Part of a small language model's weights.
Size: 12 layers, width 192, 3 heads of 64 (1 for keys and values), MLP 448 SwiGLU, vocabulary 2048, 4.69M parameters.
Training: a variant of SOAP for these matrices, 370M tokens, 6185 steps.
Each number is 128 + 24 x the weight over its row's rms, rounded and kept within 0 to 255. Layers, rows and columns count from 0. Numbers have three digits each. The size before them is the row's rms in percent of the matrix's.

# layer 8 attention query, 192x192, rms 0.166, rows 43-63,107-127,171-191, columns 96-191
106:122099097084132118086107121174139137129140180140134148129106171065110120137130135139143106119151114162114121170133141135113154063125165135161138116105139086165137144093118153118129091109127141131118120133120106145137125120106150113145137148094131121105121088123097154142093098085109121162
095:125110079163134156144117081121121121143162112134101129159157108152128088104123098151134122095141119104117157108154127106130160152144146151142151151136144107153115132135118106115128137134124157148155160124137110118165147169098120122142105103128115104114131072093139155145126102131113112068
079:135133105093131088152125151104120103109157122111085102133157137142143114123124155130070157116085116118104141203151114156091174104141139100152129076102101131103114088114114150158103123134114117134146098132194141141142093142127147104141140124135106148133139137149116104104139112167158077134
099:125131114097100136164122108173125109120117122114152129135147130105109146110107150109163109125116132135118086087130157100162073124121148144169130119123131118121110146095193114132119112092089127148130161118075104121130151078143129121111112124116122117157068123117087102122132136097106133152
065:131126136160119142073097088091150137127143139142142115117123119119120127116140108131139104099138130161140177130124147142119112078150102099125129156104134163142109092118134111110124129121156109146132159119124137177145167149121142159125103136149112097143095154127147167152091079151110144120
087:173158156148126152113108142179148111129082147111135107129104122128130119078147111135147174139081105145098104094130129135130091098126137117102122136137134133067156122131124174107124118134118089137121122145127102143119158099137158157108193142131129163116124166120112084126121132142161120122
071:137134136133173141138130113135121115095133159150165122115168093090149103121116141104080117136100139130128194101168130144135106139090120107102130104142133096095109140168151125136133121142160117146117105083146163129111178082100147157147166139166157122152138095124078161149124172139103140119
076:154163102132182120150127140149103130104121156155164104092128121133166157118113128106133112150134135099143124097147150090182132123137121140137133126068160133145099141135154116108146141147144092128145073184131127099138113127166097148110119142101076156100128101120125104122151105148126190132
071:157112134142149140094149117144143139120121108119105118158102152169117102119169182110160131085155093149127111143103115120123127145144123101164118161149114088114098131120109097100113120129135151080151121137125113139146149182149196122135149133143172111123106124162109142126137141110122095125
072:114131120125140119118165125133129115110133104154068158087118165107151140156114112128133136124124110133129144158202126100089136091104119113119143125121106128137127111143106127113147120117146154128101196105159101156116100113154149108179143107109145113142098140109112173098060087106136190149
069:141114149115111142187144141102143137123103164104125088103120138092147100100138151143084165123127140128144127133108138133146175123131109172100084163093105107164124124115101145139189141141162137128088155145113130091133114121127131120130128125128132099114115150108119120077161088125108124120
071:127148159138116178119140113128130134134126121132156117129153091167174141110119169125123135110146145107147110072140130108146145081083158145101116146087116104107140163148136165181135154106151106117132120120122177121109105124145091162124121142127113161106159140111125106158118149128119121159
067:127151188068153161102124126114141144154130153117134195075101124097086147117130158130109128106148136176155139176114119181096126135128149155123098188086128141135140132115116102125150140133108119115141066109096100122146126119152135147151134119119123121095096146122099167132162096141138134110
068:113126141098123093110144140135177124136117066117123184089194121118111140108107140136101131126153174137123155159137137110140162139148137119117145134181117123143124137100120100074117090128165098111121103126145089127091181187166150138107118113179144170139143133128139098088156128131134123100
068:146106186144113092099154146158165101160087139157135161144129131124121121141176143160139200118124130118096133115089129143173127142124114133118116099102108121098150113186088117145139143126076106137172116157140098089120148122126139148123120144149098154161143112171135128137118130084116160095
072:123142128129165119132116139106131110142096115132154137100121132160135135177107156158099096132117140115120133170125175157082119105160123131118079121101128159139104093164108117124134141134115102153158147145096146120110128119104083143139084131128124114094148117092127099080140157127134145113
076:145120170121136119123120136103116140127150132131118143134126114113105145136130098129128092145093168139101165116153122087151131137164116139165142140109114138121084192105114145147154104106133146175111120096108129076111092157130093129162168104140114109143109097096097157115141138119170094122
073:072113138143128134112150081159131125073116124129139098141108138135123173113125105072128155134128137143149147125133093097100149089127177131099090094146132165111152133138153109147074114134088140155123084116130082140127106131120154129133151175160130131181137123095110169118127135131164141118
070:108125079130116109142094117137124128114136095168079171148097157127172087113132157148130088119153098106133170146119117094114146132129085128131138148162123150149125105102141085124096116131142158114124135105101130153111123111125142117139144130090122123181172114127119145072136138165115145096
070:130137131102174107140109159151132116105085139145167166132124136068165137121120121160098166120107121169156142137083148164126111100083131164144151103086149106153120106150116147090096132107133143095105131129113141137131130149139152102141147134101175124114131133125179161115101082109163095145
068:111124150110144103148146125115134145151152135148078163127206126127150152124133146148169163185126072126108128137147140112125125111090106118113136168106179094160107147109102133076110124186105124104153162089182104161091122169112116160154132117160147129116118134101135082121080118161136139098
097:145115121134147156126146126127100135123112113151070151112087140109170127108088111158095138158112139118083123100152154113132132151122134080152098110137176142140138149127126163132152126138096123107157138152103156071155107115141124127116095129104069099168134139117132154102135135120170172168
082:119100163158140109131126124118148123124168098120145114120103113063193147103077108145125141105146121130133127127125109131104138080149106117103119127125139136110134148112135108098119107142113091136112097126094136101136137121136170146131131136145147127109102110131140161141133159112129177131
084:147153147144172105108091174126139138100149145150160113172099138102118128126104167107148136120105146131114127122117156118157144115102110140161128123155113100163122102139142108153168112184097157124156133152134163102156070054134150143119136091162088135090131099106165132147138166108154105120
087:131121108101110139163132140128121106138090124168132098133150162107120136142168128135123133133175144138115102131162122077145096143135141123100122113104126182134089157056116142133076131081095125128130163099114114113118122114092143165113122152135137158109169136154095131109111094121111118133
083:146132099135077116131143092075091110106121107140131117103097119118143157129132127159132122113155149141120136162121105122136154125124113100118106116145150119109137146146119089068103109144080117152115130153080073118164143142169157146100124152124136175138110106129109165134154148093092160152
080:135117129098130129130145164128115154180120142145132108120126125130104145146145107147159084144151117113152071136129125145074105147136110128135152156139150089118101137137113128148075158145144154143145136153164127129116116135141104118124092118134130135126161132093145076158137086128123166149
080:176170148200115145124172140099145142149150168131112098143123117123110125116151105107127157108147122075129146134116136142137122104125090106107077134194163110139131116141156095165129145117108160074120173112130168134137153108146080172136118108153116100119113135098105142152128120099098114143
082:123128142126126146091096075128151094149173122074119133164113138109133082071189138135132098105142104133148139139132123163115158126125081142093124141103158090094147120101138125146147107116097103118146130152118128103133128098129127080160151121104107163130114114123167127090117094122150132104
067:121112117139172108124117056125140121140109126159160129171127135116127158132111114147133099145149147148125110133125123119136141121107109094107085131146138135100146131094051148154135158105130103085084130094124169106104129077132129123126190172090106143112098103123121168162114148127114108062
076:085167140127159148132124110117100122130172143120108146141108137097154131149118135089126147136134116100150144107177127089134136136111163132132086120139125161125104124107142127085117100124076177076161147139120124113142189113133162112129117094144099097108144159121118137131116163147142080161
067:106134149074153086119153162098149116141109129098114136116123134127155107143168139146152148117149063090128098091124132133124145158161103123087135148118131141117124151132097137080143138125109087139084144129113108134109117132098116117129155154125158171140134167132145138135082111111121150183
077:155114122149136145099130126130164142167097146160113114125156138131115142091191139127114116124121105118122123154110102156124077116174133111127131174104130138162100137135163133159136117112129129133123128107074163145135173147097135147125156119152147140144110151142147118091144119087180084093
069:150156170138118132130121133084128077101112085151137120200149134132098155097141176082139094173116125149150174160138119114102106152073116099071151139146159115121145142113150127074156105133120114175145143136122114158153120149142090150125169135125109106137123106124142133113119144110117186147
076:158100108136117147148117146128187105135113139133148159142136145161125128119136115117134136109121103139139097126130069092124094122114087134112126136116154121125128163075127154128100087149136086162112138098154125147122123124113136142126159133130103092102113151094135141111123096108121099164
072:126137115169151157129126135137171142105135124135106108123162111180135145154125143155099133143129108106137124053118119143137109109147141087088155172141114110142143158110136160136111121112070123110103115166083155122117123141162158156129111135111128092089155135126142108104099080100123116167
068:152168076083117119178075159127108138115113094119179126126110181127140143093141112125146158187125150100105111172083135138130125110164102112112133128147136141101185121141157101179124109142109097117138130100141100120129114133141122093126148105140124151100152116141152126115145127152144170115
082:134121142117094147127160150142082097067121091129070143097143101115137086084147106123124152114178146141156136130108116155159109147112148119179124114087116127120112118100145148105131116108136152130113139073146150111142112126144136149114137126113081132103118103151109146142080140083109111126
071:139078129122113125120123110120147087160118105120088165132129116142152090148151107188108111123133096127102123142130099107095147148127122143122103093133110127117100125156134142126139176169155095096131120108130093126128120146154152169117158129176148131164090100119128122093105167097155121121
087:126118125114083100135114095109121140106151127118108162122114087121141120116134070115113145137137099152121117106140136139119086111093095126092108136127152155133154108129106170084147114144113099103111123121122142105086127126093173099107173109159118118182107155117090189147127137131129099126
075:104117140106107078100134132146126149079103143136128152162115082151104158115137095122165188090159130141123137133104186120156114138106120157125123135128090153103147118117129139151137144121133129095085130082137156098140106143144091120160125126160141124144157094173149111129154130094134114156
086:151086152153087128119175127117134133100112085158090095131084107163127132142118158143136109140099142119107129139137117117121091130114137093104114120143145149111148143158115133109139149111127138136124190127185065125128128082185093100141156153099155134140084088112137137155163170095112157114
066:098165112098144124114132145148142162151150074146128171113147148124091128144154100160122171130101126121115148092089158134126116120149125178104120132141156129129119137119091134170123111106123163112108165142121157137143064123136159100107127132103087125141185132156092108126108127120130127106
077:117176116162111113113130104127126128128089119129130133100115155140104119132135087128120139136129112118124102110117167148159120099132129155088174125134139064119122101131090142117127177156167134126130172091119060116150103146130095164115086174122167107116106168136103131115104080109126110057
069:077186117145159102126105125130123106083126175196129129130160107143111138128165098132116123149129173133129135091107155136133102130094170121152179116106141151110158149164113119105181141173105146098149127101128145155100086141133150122104118138100093117144135111132158123096085138165070163105
101:113133106125080139095145129113116160137108101126158116122149102102127116115111138162115152110104149122140158139118135086130111123088141137112137147126107126130147125104126105118077100137114189128131187143103146106102134119139122133153105121129069120102132141101143174141133081151162129151
140:085124121103098165103127125141122104129148113119089157162142111133082115105114071168137176131139152064119120092124124137157115134131176087122099119095142103111131115114102109149118146074154105116147083141110175137156152141187123159150124142135177092130158130154125136110078157142126124106
130:158109162142136112146122137169114129144161124149124106107132169114152138114131156156145112171128141119129096104121160154129108158147105132137109135151178125112116120147122173140131137082117125125183103148144155115107147154148142126118174084162112115150133109121114144121147110144150152128
139:105147157136089137159098139109122112167120131133139121120157137179123143129171121144097150099137139132108117104074134111099130151083135160134098119116135096095137102146088145140123112097113125064128136127129130123124119139113122116116147115136062140138065163153142145117122145090153145115
134:089158123099160155117088136107154112123097142104137161115124078151122107140137098137162153142160112133136189162114153106078078100130084096116116132141134118168124144099126142134128132096118109105120103105141141092117166116075125120092170128103110113167155116125096121105145132158112175121
150:089140136154138098141169107158127062115138108154124095119122140144118120137134118134113146141144131131139096149126186154135130106159141074144160141184136100128124136129135150095142139127128098078063127099085101138119123127135144127076116124104091071104081091102083115122109136089164132128
148:159191122144133116142153135166115165076131113113088161204112110142182125127118132125128112091176129149112140113097159099124147134133132115136145136097132110114117118112117152144108128116147147144128146182143179135153113140138127101136135067150134103139120084084094121145130166117152119117
154:123129176110090116161109125143119146115100149132163110105123141093126136157159136119128126055111117146099155136139127101091169116166150123137119127101188128156114095149101118131094126178180126088147086118143121110149139085133134103106160105157125156100122162123108130141122136107109116146
152:126154126116147100155176080163134106122094076149132180124095135133123077097138095107112118130119180133127110141142148113140143120116123125099114100112103119117181134131123100133108158120105077150129129155132186086124083087090105146132164123121171118119136152136178133170156086145177119159
142:106142171128152106084098111106136116130146114151159107113123111092101111095148149117115129157114110117070131146158083144135125166127148140129102121128139121114131092147117122161122173125109104125148110086193127125101118155128134133108106089137083121130125144102159145134125131139122134089
157:155092131167097114109134134131165137128143122165102118148129136111100104131044119138132138157107114182118087099155154124117094096151118139130125124078146148127124116098136124147153122085082100139103106124115138153125132118121122134136188162138078172127129109125137148165118120133122147159
154:189126157132107148089112151146129100108150122158084108129154115076127097123139137112105110102160101127094113152115091143156098107101116154161156154106133119133102147115103151161118158139119156154128106129136091141093122157118135134108111161156127141117141147082160111124122158106171153110
152:121137133145115137105095106171104131156099146206115107111149117121120107169158107136137147165185141146101148133122124098149131122164125126176133161131174124107157127124147154164167140140102146161127127126153135131114124132154102109120094094113111126118133090147124114158106147145119127117
152:114112163115130094150108105138105120127190126164089126121096114107135126100126123113161162105161144143161095111105130172140098100156112143165162113140131120115127145140142109077090161167149125141138117116121095162148147112130131106178119122144127116109149119155136141117103127107149137148
148:115132165157146185133133134130119145150084088096141132123129127130163139120132168110126133123138117174119115106061116165098141134112148123151141168127113180147099102120167105103176198164127121139153151121148153137135089104113099188091114102088179137109121119142120109120097176126143125161
154:129125094129155151145138111141090150105127139132158179145133161160149149101133133109094137125126146153128118153154107136144085115180123134140136142164139123136079162093123070175105152102142091137142125121151139139137149137156136127147128148129100107143119116081120183159118104090096142100
152:136113095130117125133138134127162183136098136166109121107102130158134185121148131113158151097149122109130116120125130115126139084144137158116133138140123149109123099110119145072075140112107108120136088120133170142121133119092091149115162132173128121107162094133144142128128107141089155130
157:124179143127171150111122083162099121142127101119129130141092128143147145132161158141127129124124142138103135070101136079157164104160127125149090120152115110103148130128156127164139138145138112122067138210147092129116074160122137133158150153132117198171097156148126138107160149115117110167
# layer 8 attention key, 64x192, rms 0.168, rows 43-63, columns 96-191
073:095104117140148124135170125136136082127158110162196091141152156116152117159162158129119112125116159121141160118118113128153161132142150143139126125185082150106162088164137141097135148127148141139112103146126150156127139115163135103112125128154101103147172100141174107092131131167152107121
076:102108110089155167151116118140132168120103139121112135178090141163140179138113146131148149148150124086109116136112104062124119148142118112128083129123148103092148161094108133129156132166123145120133102126140087125127107129138119164104176128141131178154095118136152096100147146111095152149
106:107152128129129157107127153093095105114083121096129176145137142124067103143079098146136112143126103166135156160148124170134118108128127128144160124157128144181100167086141141128132126152137167114123124117083118140117121130095165097154119133148141103153108125154106110162116135115132121136
097:095121138139137129125147127140096129109125118136099174154095120153101142122090108156154112119104112094118188140132149115110106119143110121159127120149158155155120165114120136102114130144146151116138102105139135122101103143086118089140150127108135112174148115107107145127136154117098122091
108:122114117126066129099121120155110173153120120136118122138154112127136164126114080142147114140109125108105127121136141157105105127085138083125103118128079157151075130134130116181161131136138101139109105104118106157147161105079161182164073116139140103146131145164048122113123146129119103124
120:089140127153157124108116127156129159119101130134151143136112148109139124176131152150151097169096159134169109137124143098095145156124118152134124138153170116109138115148123132167132150137114135122114146153137147129149092153106123115125144138163116176131159128141126132063139131154190119118
119:145150125111100113120148102127138144144118133131148144152133100131089123151148138135074128132119107146096098189122130066154142123157078142091168132089146115142115140113166126099107174139134116106123117155097133097141158131101155124155073131146104108164189131106153167135120122158182131113
113:185090151135147177102108142110125112150119119117146083133102112104127151128143137134114147110108130123145176156132099116124157098142099132111088146143144118147129146125132139118159140097142129131131103119163139142130109065096160119137173140118120073108145115125154107145116134120101153141
121:137115134117143127104117130129168096131146138102098118130144125115084130112126151104192145097110105111142123142121150140113155153161191113135168120142119108133129131131133132156111127067160106124133120142120141101139128109131113132117124146115117061149157114098106134123143164132177132093
121:173107196136152142177103149086193127114085128161167147167150070130117107144093140137167122118145132148110153081125141141119122147126141140144130116138126126116100155124114138132114081150095117158138147122079151121091115180147103102152133133117115103090132147148113153112135124171118134124
125:146120132187154102121117077088149112190082126111123115145111148134165144172112154149113138141134106150149127130150116107112154147139153143106127135135121116140159127135145129145098077096171164096138092126136125122125147157080122113123152124104153098163176141116133097097176164135118120165
123:142119128089140180103144173117126162131134102129108136116168127125171109118114118068131157133100140103108106117080138157135142161130120131089140154139105111139138158156116149097161129074127103110118117143147123093118105131127107137111068113142115089151106134134105110166141095102135159159
121:102130125113146119109147151123162135138096128094083122083139143141120140119147137138068111127138098116077110093094159131179164128126094124131107127146131089123122146174156125118157130128167123133153127129155083181150141101100126111073111146121135132122133108083168172088109135129122091116
126:148097151140143165149151111129148109166126088090140144138104115178126048149119102143107111096123140140117135117153132112135105155135131123100093116075101154144122118157152119157107177148123124127154158101156112147124123104154135110151153132090074123104135126122106091125126132102151110146
125:170133110124117139140116099149145114105149141180137094099137143113093111110124167124135083123104103129146134151138139179196153124147126112203094140117132116141127128069162108135134129107109153126105159163147127133146160147086068105137142093121153116110157112123137077158112177135162131155
125:094127150138124156152116128123093122162148142157118117119154107125126155144186117135156104154142149102094147098174125160104156086115121092170149118155104133105155126132116180169123115137156101125154103140151139117168146153137125122129117126124125108132108141119150112076118087092153114140
123:089160089120116142132118125157141129138132121141101091095146102099164144107114139125158146148153106132116096152125128148103094129123088100137112112106191130108146146154141123130117105102127136140143115141151124108131110138077136118128135102083164098125147127097156158123138135170194174099
125:135146199127144127092114162139102091154120124144112144107119105115136155107120086142180119159136095146104116146115096107145144120097164135141119190152170141093133118135145083132153120198116088115131146102107138105171102127170153116138141131125137090144154095140124113145162162137138157187
127:153113122147131170132146125086099178167127164155120103123136117139111117127150124099125093169115157124152123164138129139112090108136090154154151155156118126119114176080150103138106125098146116119101123144088156121106154101152149141107136112143129177113120132133108160126143124134121169117
124:162119127144042145097118137122143149131141100115122156128147121120129107159155142133132154159093135094135120095126113117139143171087155180117109188096127164103152108121115133113139139088120113105114104137139149083082143125125115154127136103111148121132170114122126150120092091117137180168
128:097128115189085122119098155131124121167167131129173161121157146155149131130140096155103152145107126122173147098092111120101162139097115126121147112116087144151176140143143119095145120169110140140134142170093147124189151129149141096092159107145126149113125146103131113150167120163115125100
# layer 8 attention value, 64x192, rms 0.309, rows 0-15, columns 96-191
102:079153122112132133133114153136171119147116101118142095139177113108150111167094138153123079101112103160082152146099112136169155126096076108107129141105081116117141170111094151136115073132117114135127091165119092097147149103180149133114153121112141119130102112147098149128148150136127151133
099:112155126160179137122170120129117104116116131108137162152180107121074150112113119121109149155116138148110113112098114111139155126107146125132122141114165138099128091067099135156114106124177107122120107128094118139138166135113137159140106108180138102154141106091111135115102158159072145111
100:105120112095118146083127121156126115123159155108095143130087123130158149105145099156106112155139120119097135164127201190128149157113107150143101152157097103147168105124109145157131150123114110127132139097067134163094131142172130141106148129139116128190156140099153112116187108121133091139
095:110102106092118168152178124108094130151113136106107148143107132128106140126113112119115094109095126110120077135170147145140096083123184121126092119120130105102136140105172145111142133143122086119153129131148150113135191137126118127103146176097157103189137078135156141146133116169142116120
101:120115136137158152143101120116119147127089142142121129142118163108148117146145158137127138143116152097111096131150149172077074111149117128139148152116074154147090140145136123089149152085132160159109148080124130122159079122136121157141138158131105128095131074168146124122141088132117124124
107:111119112113129136147079151124147106148158126128125164084128106134082138198142138145120121074141118103138104129142125139141121122118147127067153130125134121133140120133132141096131123135099149148152120071123095101113083170121106115100101110151122129136113138128156106154145108136129117166
101:137149105127136101143142139120136148176118154120101126117158114097114161163123139138170128096130144123137115109097147128128146103122120113141129165086121109115148112122132098180095153096162123116132108161098124158150122140140135157135150172170136147131093124106145129137091141116119107075
102:128137066146117149120123134114180119100154120114141104102106125119125129123115136157119150168104145133090122117161097152133145107129152107140106127150139120144126152110107110112130126191087155141095148142125106098102136100121183174111132108118123143141129105150094150148140156095171094114
097:098129092131120158134110170114165168091119139118124153133128105153098095126165121092148153097117109141113140151125152142070112122160128149102111150154141106130065130165140136135167121139107158135151099207153119136131143114151127135118154107134149118120169128143121135109082127120127116139
102:135143100152142107108100170107122166155156167134134153137137134130141120151134130129119155145137106154155135111098151168154112162142107129147119094101135138124118129158120134129122102155163123090138145076133084155125179136152138099104120148154110112151115139135094125106075129127153170087
096:110154096145155085120088148120126144120135094139130111084100123167112115151125091131105128145166115126114093138120058150114107099138133127143171119135109147136132105131172126108104096157100132138068108139114171113122148122112090146165150164140170136135113097103104113151128106126128097113
103:126164166147129174157169143122116142144168141092157115093117130069142145103164159131125160158126126134097170158172119115103140164111126188138163122141108115160124127124121100138143127107116120146111097121113087095110129149146085119140162137140143096118134142100138125101083111124136093123
106:117123121117142112156111134097118102131139128190154134108153089172119102095127125100152131164150137155184148113120131143128094135082112125113127070134152095111138099132115108129087150110163112089153109150150101115126118129139153160123141136123121107128111120170107103115104106105142111149
099:140082143139132142123108124123111137149101125115156102099112132124182180175115153095127129145121171145118150143147160173111141105115142155132106070131148127119101116107153141092165103148097120110126124135151137114152137106120098143156128090116116087115163101133102132113178140100136155099
100:090097158135083094139158153138169108182150132155138114152132128118135138137124141113088077108111093109148143172101120145148153131103116122135142133132134161133090140175076167137120102087115137091086134122158156142133145173139152112143141128156140126111118101119146093143156115146100162132
100:120135162133104144137110151132133178160152098086113138131105097101101159129167144157152103093082165152155132124096097146113152117133141085099136093135134111128119100126160119125114137104129105146106098120121092167119108104185113120142170108196144150142092096147147163127113138148129112152
# layer 8 attention output (transposed), 192x192, rms 0.382, rows 0-14,64-78,128-142, columns 96-191
070:099113150124120142091104106141110127193117114135173122092161095105151146140124141098158118166146147155087137132111119102141126148142116113116163153167133151081118120138113110112172120140114098126145158177132145134113096096144165122122157052166107129134126118109133184136119154144090137103
059:119107114145175179096164132108139115100124100137131142151127146145091149120126159111078150135113151093159151135156073124148126137140122155151165121145128081124162151165130148114121128147096169140149106183123162121134092117097125074119136089174112091139142139124081140113117124130151107142
071:158120133097104139122111164118121111098185152125110136075109129103166143116136163132117135160135074151100183096107124132088095132144087122138114147147125126145138147146123129073143112142094128110159172113107108128113129118162111133130109140149120135136133111122144010150161144146139134133
061:141183146138162139117121129114097126074152153135141124144153152134095154152144152074188106137128177121152137155096089131115128096095142113117129120105105125122130058116085170090160112134128110138141134157144096150117145163136113121119131130125116113093133142129108104123109133092123141113
068:118090090153195145125111142122127118125099138189097097110139158109111146123105132127169119116157108167173159132104081144136152104117113144141113087115157141076128148121097122089095162130118157122140122107098082133151133118159112110101158144131128124121101146107113022083135164110116085143
060:144128155115198160135149161136124112098103122132152104124183144123126146147086114120090114119146144143115101147129128153140133117159145131120131106123127155080116114142098087141135091131146132109171100101116145075095173138132096111130191133119142165149158120085129131146110131089133138111
066:103130099114112150084126161194144101097116182110145094109153106083109185176110103090132141140133146065090145163140077127132172122140192134123153175142145124122095141137135128127132117099097160105086133162122132119106142112097134132124141092154167124129113142149151131160139140114122134108
063:155115167089141136129118176168134097130124121129134096124079126108063127134115158111177123099157109132100116153140117174125137164135151157135121151149165079154128128104137135148093100123105179156123183100144119141153098107097104126168145119126149126094130117136150150173121138123121119146
056:124125105121096111115098123134147136160120152135118102130154117091101143103112123122130124155070098114171157122127165118104126163136121102095131105126105122133112130061123133159137157132111117132113151139138094130133129103153143112145162171140090126120127149162196131133136138131106117138
065:121117110143116146133141160089146153099109092091144160125110131101098081127112105153111099120074142136106134168086080156145123141107103169129116115123196150095115115161120130138111126139121122091141151122151138124166122141122119122135137151139172114158125123155135039133106143115163110164
068:102136129115089119100142104099137109163126119097127107128116111147104087137092155071090128140150181156168124148146132123102152106103136143139141149116121133133125112149159128127116103184136153119133140172092140161110108118133131104195135131167127056134110134104116064139090089131151148109
064:119192124147158146142125111163158131129128128110161092104110099121098175146128088184165117154121140151131112110107133145181128096107153145119135096118144155094146091107116143129140130143109101159130155149132129101128133118127097115129095130203141162097103143129153132124065126118092139088
065:143136103110117109114144159110089207113102103124112166117159133134117078140114148151123104135154108155152171169121118129142109149139086140120135128164154118115150123128156107139135129114174147105161131137079110123080123132114091074126141101155112115146118113128123153171127105147103127127
060:129091133081131125067076124123136129113119160137152152145135155077120116119103142106134095124087142094122139122108140152161122130107168106106187163132131129124124113123117169142141134170122121141117141130158155138132077134112129125123125095116139156151166082159120115150130129157098148120
069:123160148120099104140136129146137174146145141107150144130162116147115122150120111102138138120139162133140124116139116195131170124114191163137133132167134118154141161137108124159087103122130129187116122135109165097142160161169127123068094147113176165128129123170130102101124118118106124149
064:118113117124126116147104110117146126095088126168130132167102127129132156164110069141104164161105139130092119145151091123148174113113133146131103170118092156132128088127129138099107134156122172139144117097073117074139133140135117142129102163127118119125141148184105187081150088086127170121
071:138113133139129125092110187136160113123131166117133097147037118123143084112146139136128142110108145143113139158112076191088116163147124161162122148146095163124117133108140141130101135171174137102106106142130146057108133122143108161144124148130124088122145115137119149152186130124136148124
068:114112130149166071130140130119136142186121117146169152125133147155133128173121092167102136129107165096134122117180120086128123092141118094110127163071128123140126120095076175153135105130128146145117141104191125116152096117132113091137141121113132129070119145143143055110140139107101156116
066:105109146086115111154128126166120107155127126114132135094101103125118120145151141172143182144087110110143096089081118062128142137152112138158139103116135118113154137164133142130169138123084111137162085152133192122081121116141113099118151116129115138139152127101080107081106086126157140115
061:135133104153117148157127124112144173115145100133141122151098127175158119117131141124123093125120114104122113083142105144093116163130131100180157120153101095155142175141112121201148112105101189108109112122154133159130115112079128093145146112131132177075166141094126110092110120160135124137
060:150121145133122094126158104138160142153138130104129135165103147156143118124151167076122144139065135111106115126131121108137194155124105151106110135129108167122170134127117159166120131109082096147127108128159109115124091125117104153084113141105156088157174162144106116119077144165111144113
064:099146122088101115118089128122131122138133115135136130144161162137160117134115107058140120144105117112124158109125110135131159119145145117165154088152099128157114107131110151066094109163125123108142138140133168130119114133101140137162072101136138095127116116118110145079060110126139165089
070:140141137096145087139136079132133177131104098124121170122131107115123167158137131129115122142122131131136129141113156097077080099133115156103156113102141150126106112158128131165160126135124077107167160137139125117126132119134098166109084090112151110161105139126125030095144102109145154090
068:163146132082126105152092129138079128118132162137136189087099123126151082146119188176174117092155129125109151121177142128140135166128149159117145109138136097111140136155122144131145133127119155133141116123149124120118115151130076115147152125119181127124154143115081128163101152149143088106
062:111139150123173176142169075129140120130122140137123087169101088118152159166130101128117099137158123155116152138136172126151143142158143120123145139137119121156153126124127137116139090108113140142113103133138095140077143135133099120126109127168177110108119155127166071137145073116103127153
066:169137134124169138124154103169098123124136133101121121113114140135130153102109119177182137127149166122093127096102142091159131142111109102152129120099141159142080134126116104151138167154111120136117157152166100130102157121130157118151146104147097141159114135134122125108107157093109128127
065:086133161101135115124133120106169112122114155128077157147144110143164169101151134143125147112130145121109111145125151161140112166110186114104130104111164111137097101133138161148126123086165098091147143104136117095176149120124121125116083098127136096151139103130135086164096147105139131136
063:127131139134140100124122103097185132174143126126152136102110137095133132118150124118181155113120129114142138129167160083108140126130207173129140128134116131171134114106142125176106160134115112158095124149149104106142122125112130152125102111062100152097125110126105125102136118124113153174
068:141144145085145164155157108140171124114109125117066115127095126121108146152148156169120168166140156120103148116172117110131135125132127157143091157108123075131084131093130132135117121113157120104108144160104138084099149084100138155163137135161107118113095137112095133134106097100161164112
064:108132108114127126067151131104136118127133113108142119168126134108120144088104098119109127111129139130109064162127154130134087082150136137143120120135159169105111119102129121163138149135117150092153128138114100160113125139106182097133099099124122125122108171123098090117124143107143103131
148:139167123091144150117131144161123158137109155097141144138157136164094064119118145140133133135108132123157090138156107136128125155129076121131135133124111128118158158130145151147110082084080133137130141096173112115120144128104125135145145185116153091153116119129114169124121131118107130112
144:140122158092139143176148144146079116105133128167103132131156149109074131128124131095147129136141119144123129130090150113151081149097131112148119136128160131124186104124104108120157108108126151093089131124123149137125153106127130152118109131126137138134139149150144148144119129169122139171
144:101139123093096140128114146118118145126166117116125154142128133150152098092143107122174118104146129142097159139130183118117127116116146206123140150132137139147143092078117163129085155162112147130146140169127109117085151111116133142127160144102120103123102126104135136164137140092151116177
144:126124093123113139162098141098113147138150133133118162112138146115138153098123130131130096158153115154134126113143110166141120092139153165133112074111111181127065145125159122100121148142130117094128124142119138099120112128122121158096120127154147041128160120146130129136177126129128087122
153:097154136109111129134153113158143127121122143107158124131082157132105141126139130142124171146123139087119113126146141129126113127156158114124118143110134126157121092152138134112128099134149144138143175120148137138109131174123108135132124144146129114113116134153147151133077135152123145126
159:106118099081129110150090157126113102155082107088150127124139128109157119191168114110117155106109111098132131145123145136083125116123135169116092146122176129095115147127156150111136161145104155106124119147116127124132117166120118113156139115102130147144089105136140105182128098107107133135
150:110134152143156094158115089137126153134122126114131139126122104188109134083121118092157125126130124121141116126114152140162106112160085104093112125095127132128129140106117119133124118139142112127128166123100127096125137078163128132127119116125076166129166095129138119134123142135160129129
152:157207111172103148121139177175117092117113123143130129136115151100147100105098114157095164143112177144100128127154127141170084110137130146086119085138144126081112151187126124085139129147125110149112078123097129122096144125130127135139131096126144135107131163103117083107132122123118119153
150:109110106132139179165138106144115129138108121127112152159092139125111114106107098132138158162131083141159115127065117113140077131126140136108107114168153156159137124110136081100173130126119122141133108127112136151123149151124121105111109101125159111163150122129124079124134117103079139113
151:156132097084114113146117105147115116135122137111105132105191144163120124117168182134169153122142140182125134129118099143115143126145107113127130174149112150149111129143120091132138122112127112119075162102093151133133162141114140120123126156139113158136140094117132135157112118106126067108
144:090161097115117089130101125116089131145124144096126140122096118081119110103160111128140135098133117100158110159114088094137120152146114142150139106123150125127109157144100144072128144133129144111116090105134185138146125183115153133137115126112159168132142150090111157137129117165098109144
146:135121102152137170162153122100139164094125102116139085128132139122109117172151124144157141146125079104098136124169163128069090126125134122128145170103131100099107108132156116121124139159124142162117148097105137108123136152158069100152148151167123132149152128138132141143114078125175111151
157:144159119108156128119130114092172070177129125160135128117146124150085139114133120144126129114153092137111107126191100152133107157131098058133110126102129144112126143173095140146127125096156136162111101126099124149140143122133161128120150095150123091141153130135126126113133121114151087126
156:152086137185111126108175154118137084166094072104128126142115121107185129151161123102139152124105128173125121170125134136109107120107129137125099045146086143116119151121171112121142105084181131140122140131154131109132140112136137124132116158129128108121155089189137167136108116137114125152
144:119120130125137155133172079157111096098151144130129154111114109105145129181126131170102106155143151146160136164071128115147132161116103108146124125104136118126135143116171157089145136130101138106134152111124136125129152071117118134137165125119120129125168083135184133128103138122130138135